{"num_key_value_heads": 10, "norm_place": "pre", "norm_eps": 1e-06, "init_std_o": 0.00347, "batch_tokens": 65536, "max_seq_len": 2048, "max_steps": 6759}
Each number is 128 + 32 x the weight over its row's rms, rounded and kept within 0 to 255. Layers, rows and columns count from 0. Numbers have three digits each. The size before them is the row's rms in percent of the matrix's.

# layer 6 MLP down (transposed), 1216x448, rms 0.0433, rows 1013-1032, columns 0-111
105:171111066117129137122122117131196066156144106132133178133119100150169151108187115098145102120154177122100105098119088072170124135149116120121173188097161111141173089116103116119104144062148117102109110194153144155103117127111152101136128204136184125151093174152121136139090100078137111070144167092097124109178116176155120110095095159104
107:134070142098090168117135106186135178122118139223161192122077084117082085140131118129099147127181104129125153149135126179139093104159144113152180113099145114178148117085099114123143110114097154061184103174102176107119139134118161167102129112108122126142092091116106183100118148063123171171109101162085139150132198155138173144087098098068
104:118144123148117133118130122141110114162121143143124127116118120141120103091137125127128155087150145148177161169112066136078141116131107154148080104130092115153128164122087093067083111159122157146103151135109177170151108134130140130168120136164162128141139143175173159089173106147108086126163136117172103146127145093048103142152141072125
094:118163085123074103114161097135142117133092184109159140139158166160115066179110143164138121160137097131071098086174142093165145140155173113165128127156095101179126156102121110119158133109126113163093122119127112110118089136131118151112054081114136152174134134077150165055199133089126194144122093148137076180089169115088147119113159084112
098:180124103173119139070154150142094165140117128134098079132181123114085113142175140124162124136124114102154109168159088069138120125113157123141137222215108076132181094149139130135147157097153128150094127114036143091121103139108148108106158108135128152064178169174137132096150115093072116199111118121091163086127128141146182104085069140142
103:111100133105164174170116120098167102176118096072089120141110089084132110110147149123120139131144140151140118118060129179124119107162106139073134150132123189170133177106110079113141133125168062139143090123134106144183070103159122194133160165180118164138113173086207192154118130142122164086091130131147187153100078140078087097105158120149
104:103087098201181136141099149091160155171146183143110113171086139153185119154127137150137141127112163149112099073117133154124155132131119107110089147167143137152152098122100144147167167129113117219182126114164108119085148183188147209117103111178108140114153151104129087113143080143135095128124097112096137084179087213092125066180124140133
100:081142141153149172114104164134121112118204079179173168129131146136108115148148178132091113035093085116114123087108187151119114087087139076147152099140099138110142112067102107105113150187144159129143160097116126139105160076124103113162118156139127173113170132128082149113126172133183042155179180158140081057090083203151117158099143123107
099:151117142113134051101082122121151209167094104088148108105202165148115152145135129109139115145085065128111140085150148193187133169161112095147075109121112091144191127110088154077112114131197134135111080114159089166183135136131086127079095091113129154134161196138100123164149124165159114117111107120136127057153101166142161160125130104168
096:118127124122158142156173125112085141128113165117093155150073142134110172103133130165161128089158122170132124149130073152175104125066140055091135150142087099088116196085098130136124120166115163137167168116176125059055139168123137090137179095161116146206102167166033093143153111113147117153114133153149082118118125166096067134103145117169
102:121127112127063121195166068088093177161084166145104160126117141118111121209128154112150125183101104140155104186117151087201120111113171138095115147166145151103139185125096124137161174150130101119068126089121102122111112149121158120103135166147164136147136084099105111116084141108150135104175168188134109098129181174095146109106097058166
100:136109134112122190096152146089101165102132100141142178076134117099112143158115149119153232131094174130111115137165057136104158131135125115122134116125173140130137137174165109147157099091070079085114117165151097155157103124132129153126170127133147098132148121146144146122099131155166125127110113177155151147125104139107106097146180096173
096:158105113119163137155115145136169105140103078097124153076113144162121140175073125119172076109134169150132134162118163117122097096099119221096129126091125114122143104075175199153131110106077117066150171108129081133110157100065175131148131151105117163123150125102160160155117113136188073141090181055137200124113191116138116130119174151118
100:109175155097169116133126156105062086152143138159114155098134149148116084147079127155107191108107139163121086117105091108155065208126157104130135150133142095108112108155125124180121122107102129127108072141147071124084164131114100068127086159124100095132090089140113176052185154143124110116122123138091108115049140131110070153072143066104
097:160168078139101126200109144128139158102064119122142129187075098116136131123175105156067132168157150088118152172145124164077147163114136129141127143138113160166165121163181142156148124141095128112141120126070181137113135166150082129108080102085140154150071129131147173120142125142136149133060136072168087111148189121167142191118090200151
089:156124123145107119126146185129137113140097126154140116115119092151116179157172088175101121147167096158099162099160083150190187166124124184122141110128141136109162130115166166073157133103102167108146139131106134121120077092158135179159080154128157116102157132125004047153174175153093107182085167179107116111140143131106135135101095112119
104:116057152133082129139158108115111113082077084179109131107122113080147147115169078096162110127165176102108087138201062134162171180106116132036109133134115127167138151101094120161156105085158205095130138150139117135140114170138116111187156117112111123115111093114179074085157138148093146186127145172110154122077111113075183146126115128106
096:115128142093163092094157195144127152110112137144171123111167106133131102075118153115123160091071054086163136186207175114167084041113140128116085120182172121136181171134071103095108127140113127151167144144038156091101120068127121165122071089111136112127134154148119135100058128166152079143144132160085110099107047166107101137110158108137
103:097111095165119114189090078115096114129104112151097105159139125110103104111149078190184117162162152101133126150147151073187127138095169138132122099102149088098134086133080146124112110109173107143089158154074129113095171104142083062115125151106143137148068182158157112106156057115145105135191139111153131079096120105094128159108085115117
102:157180092137159149162124122174136144149104156182136161115167129137140108113077156152103104120132140172125141173131106148131141136094159137164104125104126086096099165143147191155123103115170065118105103131114122174166101115144089106107138128104128143081090127125098104097078137156106086172134111152153123174163139098130090133107124151255
# layer 6 MLP gate, 1216x448, rms 0.0775, rows 1014-1032, columns 0-111
104:147172076158132151159153137103170165099119138136139177124082139130149161176124112102142125130157151125176119163122134117131059114097147135138111133145149146164169123081125038117169121140106130126114119084173097116125105148200121174121173106089126120082115109075187182109122140160153222107111119133103119101150169160125118136144106047128
099:109136093095081131077099096123115109129116165162152137155168143110155181110156111116095182147232123121105125181148138151113140162133149149145147100144141082115141125155084096135175159141083086062107170152127138077067091153150142108197149161137126131126090099202095153136129194101160151091135098157180123145156181178169130139108159126103
095:212116110171096178119155122116150114088135098078158117138123117125126155121100118146144087136144098072164129074128179125078158084066186166085099121105121156090105097102148103147113117139145126121135100173089103162214077136198148147124149138173111141114135100141127170164142109137140108200105139072170127129108162175152127093124129065169
095:139162097120095115146176112150120123069110178159096113184093122094114070107173095167128161117189146163091106163089097128112157141042127114114192079134107128170132168140096103107137126166180105105095185053067146135121079119138124146078072164102181119112089124182088093171180131112167149083164144132090148113092070129126186196155102131158
107:107147110120088081111174121171157083074124142126109091126082118152139119123106115175177153110122174105153167118123130169176196152134049072150150169111096114136132183158141123127118128150094129137215110135149085098100109128164128159126133137087089182158054160123064116144158153156120175126103145138151093120142100135122107145163105141071
101:160182090186089089097087098149128159134167138154138124114106156132109139090140100096128154096151158096058126122111153149046110120140093116143049082107087128151123083119131208116142143112135127185140145102144218141098102132142142090052121172121179100133155125138103100110149139122102118146125118093107122163143173101098123152117141119101
095:107119093100187075178152107115160164165072146073123149204118105087158129136107160118095107138131132153158131111123106132144138043154070120102091151129177157126096109170179175153210112101119101082131081163148138118143139118152115150160145095084096113172127136172120135149110173120152152093116141122162189107155085086119122143169153149102
102:096119092093119062110109066125134129098191144151152109133125137078116111112115171107068174140127087143101134164140154132150185092085117157145129144088106144150170156191109101129114145104145096108099170127047178120119115080135158137145174154185147123086128042135123179140115161116142151164102074112134151129107128079129135113168095167073
091:100123063069070031067179122149190112179136100128184094114116134154108151139108096080094090127108108154146108078148134124180131123135128151159203105158132165186143127151118112109142146211110090099155102157160079116160151106138128147134152096139110072118191128124127091147081074130164186092137131129147144115176137111122091143169137116137
105:139063117138170051132154133137148127150159059162177105158166081110118111093140084086095149149122106126075120110137159156111192128177104114146128136115150145196072132144127138128167190110125148128179124098137185100123118149124160187143093178078167113105178145115130164124110156144100101112167138150165064146138115082125145110064117099134
105:145123153127150128145138073118124148151138134066203166120148156150156155126124055165119118184162119086087173143157091145136159168138127166081189125139189144174176179120080097066110115113164096108140116082137132123101140140108122163132103157104101077180089138111109111107129130117112134098147129151118085136126130135070116155084113089172
096:107142124131110123069157051114210113131098107100081174139163148086132082188175080071134075084131088153123104145142160113146084089139113166151134098131144147131087152064156170164122160208159138130101116125144103123145142093150089098077082147146100145134152140152167118162109109120137126150148107146116174129136148118183135162183149163116
099:138134136124177069132115134153113188118158111077131104114146108095136117051100124164166139160132108127124147187214072201113168099049119153076164071107119141121156097164172103164118162161052135104115111143116153128172135110076107190111132159116187179095129124226142180081132148149159160134090130127112100068133076084081122109155114102094
100:157056135088199096157109145158089138087151123095159084110117096170130138130112118142122158140147115128142147136157105151124090119109108165118136169133107109152062156137148180101124220085144127142110147065178197188144103164115126133091175116104122117107154125117158197173090121155051159182095094136119136161154107107134120124109124139145
092:138195158080138196065143099118099147184134122076068136143076195164106112142200124118098066072136155048122124129156104149108144085134156196158084135150145055171082137107121084183147148193145142113148109176094114138163170150121109136152139093133149103131116143137103146172144162161148155113181132113151101152140103101104110135115130112113
100:119098118111104137091166172123087139103204088089117126170183136129185104153108114121141088118095110099114137157102121163154209131204133124168126144118143106160142193120127115167134168138108115080105087112128086099117136130154089108143080146185115141151113130072133152133143106074148154112129127165135126114093159123111144163111134138161
100:159151087102164165129102095106175129107188102175134108144124095153062155148163095127141154151115137127141092125147122155173134171079114146084110135089089172139103156116173133132095146095154099077101098105155117043126137116090140157130176132196106137119108141105128143145081114134102141149065155129200147156174177093222108150139138118162
104:160119081135172132103147108112185119097164143158117126116109125184124084153123106168087092099144137138124129120112098103108180180135111178089149197118170223157084078098099100124090111161160181189161155192108057145171137093100144206124118143113137106127118140149081173219122129131121088169084093149108199138165120079096178108145131105129
104:127152141148127160116095081171124182096108115130130144079132140151082120140064133112142121092179160136149107171158099103142133139075114153115138122127178107160130127074088126154076077185125180147086114097124144168171160149188193098131126126138140153097120143143098129133088167120098144207153153116157142149114121048158151165106114152178
# layer 6 MLP up, 1216x448, rms 0.0799, rows 1014-1032, columns 0-111
105:163135141165160097178127174151173159144125158185179134159122139132124089162179125109136146127138102091148132146058114096142121102145169075104131143128148120194158096075145111137117078110149143151100079141122100150080145101172123146175165129107155114126168154190126144109162114087119208152164089114065095094097103188109086117073080089154
102:174131101089101057111118101081119148096104143115112126147078121127046169115121165146105122134087095143141146095128147140149100114075076084137198136179104099216101165131088088113163121183122112100148081133089086136078126135106125126104132167140111124123160143026090048106129111168101149120145138201156143092122103102154145091090113110141
096:131145120104125144120154112131178106099117089105148185105123121117081143173181129157109164131121158172114105076099070137068105128129161139118184154068135079143146125144081144105125089099126203154076086116158130135158150065099139083075172134155111096141145119127179122095146100059191125099131124137091173126143170153138067076130147107129
099:134151137109137096125081142161100103059152160141132158081162089120070028108107070156131130148109146138158119136148146136141113099178130080132133106110150076152140107156135175094059095076115107116145136107137139092142155098132172079093157166097162145169148068086172086146133072175104145140123152099110095214120081138096181129130128131089
105:115075088133099101113205146123134073119130155137074064131119118165160133108093135146146103165110138115164191092151126133194137141122140081140158112115160131077115106091123091096132106137172127139183121120097086096142129110101150177115086127172127126099127107142145143167110160141143111130173172167232164121113077144178067147132088164132
100:149163140086096183090180157144157145111131186150140135093172113173086128127127138113123122134083145126130090113094124128103143117106097041100151157105149109117128074139133094145125151122071094039126145120173077119087158098121071139113182141124088161134064148059154167060122089151078100100126138173112153129067123139101076085151171139132
096:081135137205171136139145131126121091154123166165159132135154159084118102126125139062132082152129084129136117141123105188084113180109114114150197125154130124113196108088090087113130145209149157164163122111109144127149111148129099114075164098141122125100098111243121047125109148113128074091194146151154095141083124117112149150163097142167
102:178127124130104110122116183142097197131135111101127123159174129126112128153098123146140085094125132140128064150069125137136107164143121091131129128175095165142090009098136171080129105072138142091095137140186136097133152142126083126141130169105105139149162164141154160162095084097176132150074095147114125107148128132118194137089100147108
095:099170065160125129208097114137152126156181167176127120136108101117166142172184076082107152130144138110158172137168156113090130089087134140099107144157150162197107150170141103156123101133137132133174111179170119198177142144110130093140098147098131078108175121134159111121162115068202163092129155149111098099210120075097114154119144125129
101:126152123075109180097117047216103117159108134132186088198120124042155110141157112108137137135114150155062120156160085146113125097090113173133150081158105151176113105164154105187091074077122104107117091168116151123071155145167133107116119150119123145169081158135142155092134123119162073132110119107127110076096104129094133033122167178156
101:143092103110163094183121187084103191144127134162121143125109119194090156125160125141146139115175099112111173113112117144142109185124089099122255151102155076075127126116112138156117110071126134095143107112112132083141097111095093122163073165139150138107167121095117038101071155146126133097126117148123122136109125161141140079081155095075
096:113150062112056105113164120122119144137184117178152155120100150193142112095164137144099096081145141121130161114125085151113103149139080196141111115106175136113154145119111072123127171136154168110136130178066152175178092093157085162070171129095071078106140110175129069078190131108126169133176144163148078117120099161116120177143089071158
099:133091162159094144117137158020156088127080096102055154146149117125174088099128124082121159114115173166119095103088134107063186131141121116117080103204162117137155151156180090125128079170119159128179129072138166114158117121140094126137113144156124207176125127146135060186106113154115159161199106086150124176152130133110136093129184176086
095:126063129117173148110099110174134100146117151104144161103134108111090139149112049156125084131148120144129142135140114167166122178103172088105142132093094155097154122116192113060120166108126089161079099104122144145112105084010163101184092095115104119130107110116132131164129131137097138121109087175105146114111081123165125149100157115141
095:134179167158172250107140174093139125122160117122104119129152155093145120169168134119103062132152112103090137138127110154090120086137160221089091164121083118134102151145116059117118115156190152153131046159160134115164133139100103100101194138165113110188099161097148080155098140188131137109126106061164157169116176168117087108099119134112
103:149145149128130041173081166111152116114113167149168124125162111102114112140165105130110096130149138144133156105127149153102122108108184146055131128093091113124091077133161067141141205125174123113129082126114121102096125089105132092161124162157075124110106190122083115144144108131087120141107054161230066123105124141167138140098093121109
095:116118121140123146141173160134178073123175146148100103131126123110168125127130119159110206165149158143092043095086131110090182125168143084125168123160129139093158133110144114148183087086182085160143146102145160154089158101157163149087126159087121139033149094158145168132111104125116174150153089153148139150081103162118147115131130132160
107:086166080123097156143076161103093118155159146101140106147131122134098104152117180151145125108097120157135095172128116105143132104056124171144107106186113104116089118147181171122120122127137083080099098177079109111089117111089123132112124114160135138111144101133192118156108193128115146072127122188111117137111122104186160118193115104151
099:167146049125120120125144092149177172118106163142126118179136086124156130157121155124137136112096130161159090113146088171099167158151128151122154069122098093147112137174109122150116026135158152065125072195128111110125106184128129136095198094113166096080122143051122139072118196115160067165098072166111112160096142098049061105183111136231